python train.py --activation="swiglu" --bias="none" --init_std_qkv=0.0439
Each number is 500 + 25 x the weight over its row's rms, rounded and kept within 0 to 999. Layers, rows and columns count from 0. Numbers have three digits each. The size before them is the row's rms in percent of the matrix's.

# v: layer 3 attention value, 128x160, rms 0.0437, rows 52-63, columns 0-31
# o: layer 3 attention output (transposed), 128x160, rms 0.0548, rows 52-63, columns 0-31
# q: layer 3 attention query, 128x160, rms 0.0439, rows 64-88, columns 0-31
# k: layer 3 attention key, 128x160, rms 0.044, rows 64-87, columns 0-31
v52 108:521505510478488518498506533449450494529506502491490513508517519470471467482515505523533457478510
o52 101:479499478521502480505538532569478492485534522516505467516498521497494514473515544478461488496471
v53 101:500508501506503488463486441489472523517519518459506476503485466491477495505490420532537528577510
o53 092:483480525507528508525495598475512508502490440524457532489518507547544529502488527501471495487517
v54 120:514513492478515498482509501504478494519515519467474441481493503498522490448471469533489496491543
o54 113:490441506529483508543472481560524517512519517507487534473507507541504496535519511492510484509518
v55 110:534519518495532478499452515483484527490511498499433510479501520478470447498503501491550538541468
o55 108:516526540506458504522476500515517473507540510504503493461504484542490516497455471499488469498490
v56 113:494429513501493506539495489507503534521518521535533522497526510460478529481522471500500522517534
o56 102:502565514439514469498501522488494497505517517501461491522481508461520518507497525476498448458497
v57 099:493495488489514546549526515478489497502507532484503510474511480443502506471491495545491501470553
o57 098:470543484507535479490498507584536516493528491486522503520472467507524473534481512497488478479467
v58 099:487531493512539491493459495496559486483503489516519473491529524483499476510477469564490485486510
o58 097:488478508520521489530471480496485474500498501530526497534511533498533479487479522500477475518533
v59 096:518500463516497503500497509468497498471477519531473474507523492514563521525453474487508476518487
o59 093:481493549486537511473499513526498470507493472488454530483470491439499492483552507524468545474534
v60 102:469479488497482517472528507526517487551477496497514503549446473492559491496480477522494489508500
o60 099:528443547515506481476510445489537515478476494510521507537512496481508544508495525491485483499476
v61 098:524530443528492483490530548552478509516460522486499508515482514526545488500531481532501475501514
o61 096:518490490527476488499509459526498519543536513517508464485461510508499517517497509523507482481507
v62 091:490500475477526460449481484512522436488451484495515523490547476512521489535522484518500488460545
o62 092:517460516526496573504519479464476496499506489503508495477502499466471423517468474463483522500482
v63 099:477488523494487542503492434543521498524500516470530521484481485510526548497457520500494446478472
o63 091:499498491477532504463562467477537529524483525486461512493488498519450542558506490522545485525483
q64 085:528514546521486507477577496512499487538533500467485436471511503491499488491485490489472533526497
k64 076:540460457528498467487475498501490474518478495513544571509486453509507551514499503475527469474512
q65 095:501507506494502495555436559527544491504480482500514512480545483495507496426507495499530504511471
k65 075:561502510490482517530499524502488483501500492545505447493494477516482497517492490463491511508522
q66 117:489501481512482450503489502494501512557501476450456540449487504512516509521538497496489503462509
k66 107:496518485457488544471512477487532499466486525505528532538465531489532544514511491510496497519513
q67 126:490531488475477476495492510513474492472487522518515583500524504515495493495511492495512488505468
k67 090:498522503489525503506469519489457484476477465512498555506544490500481464477511476498521464552507
q68 117:508480506491483504480533479483524549511457492522509453541507528464485496497475457529518482517521
k68 137:504521463467448506503516455486481504491473559493496471483473528495486483530478500502470482475533
q69 111:522496467526466480536480514531488521503504494440519468449484497538476518524537533468449544470467
k69 113:474514480477505532465465510471473499498488458528536519564479515505525531502508458509521470502533
q70 123:525475531557546494551459541524501470519522491496495533467509502521508480472485496529488503472478
k70 179:456467504529531439466452522509490483480532505487559542527520499494514533503537482511484485515491
q71 116:513498487516509463484486514482487473493551523477482542473534526496499517481506487426486493527492
k71 092:492504496520503483523491471444502534473457497465500483512558564471524551513521523533490498484479
q72 089:500499515488455543527503487492532501468522510473484492551470501509551504499512478514490496520539
k72 092:503482531474479525510492536507498519503517488478462504552481523515474512514533499483521484511520
q73 096:468523459482497476488521496493463546529530520432493530504528545512513527515496490503484463451462
k73 090:512515519484512470506493490475532495471494499510509494518545451527448473465487483470497518533491
q74 104:491516555540477514491522494467482509469486472512469479496478514546492496522535512476529494473536
k74 102:513533521520483532457523505503511491503494458529465468462502481560466496533511504497511500474518
q75 090:490480506519508476542493511519511504477521520466488458539481528478519518467485491477509490481488
k75 086:508521486483544527520471495489518496501525508525513470582495519488554507538518522491540552516510
q76 095:492484491507500514491563500491539538497499532536488444526452481463503523517548532506480500482489
k76 093:503454500493538504499547491491523511473508487470458503470472482524550517512492521533501481509478
q77 096:547507524500485494459503521494460478515517537510479530499566511506456507521508550482519520534493
k77 089:546485491502534482489538534567499538479486504506523489509479501488499484533489516473536515504513
q78 101:499491502478528486487505468509498492525476539472511446535499479486526494533528575528491545493533
k78 100:523514504478464516494488460533546507464490514505511483509492484466477499526528497492481530476506
q79 097:458509536466486514460446504497517477485498474556526440457497529521513496547516503553500470488497
k79 093:459521512539533505548486503488514467504497523502488493491463536507517520495476482436512500465484
q80 085:511518491515509513469525555528499488471509473487481550492491470513508503512527496488473497538468
k80 081:525525507486428511505483504464495482507494493549509497510493460532518500520475519531489491486482
q81 092:508506520444522511515449480470463486473496498527514477474548482517530481492540507502535507498523
k81 093:494527503479501519514470527491494480474526544528529494451500504490502539545495530487494519476552
q82 103:522452523541567543505524478495506510488455520496502512499494518465497528463500498497482492493533
k82 102:467511539504506544496495481483506528464532474494495521532499571497498536501514468475515469506483
q83 100:507526506547470499476491472521519506468479494485472522471475489512495504469521528506491480520485
k83 100:492477483490490487513557476497522477507494514484459484504466479454481507479506457469484537534521
q84 105:476499494503476475501462468545508530458532495532478495528476533512509527487517494473522511557506
k84 099:522521469522468524505519501546503542477486493500504516506499512535510491508476507469541495509526
q85 109:515532465542498492499460504446497498557543495559502518505487525533490526483515502551506509485499
k85 103:491469483523499516509525497477494489515519511518491508522543502511530503461506492509525494486474
q86 104:519494506520508495471509483449509509442557506524465514498516538470461524476498514480554487530526
k86 101:517507448524490538464494485502561521449496502540494506537487511513505492467520524537535496527484
q87 096:544492518526474509555491500543513494540471505506502462497509505510478488528494486497511478469496
k87 092:484554493500506544527463467531494499486514463507511519467506522500523510541526501518490503491471
q88 091:571470511463506466492460482503491498479447490526522484496495469530476489522534493498492526532533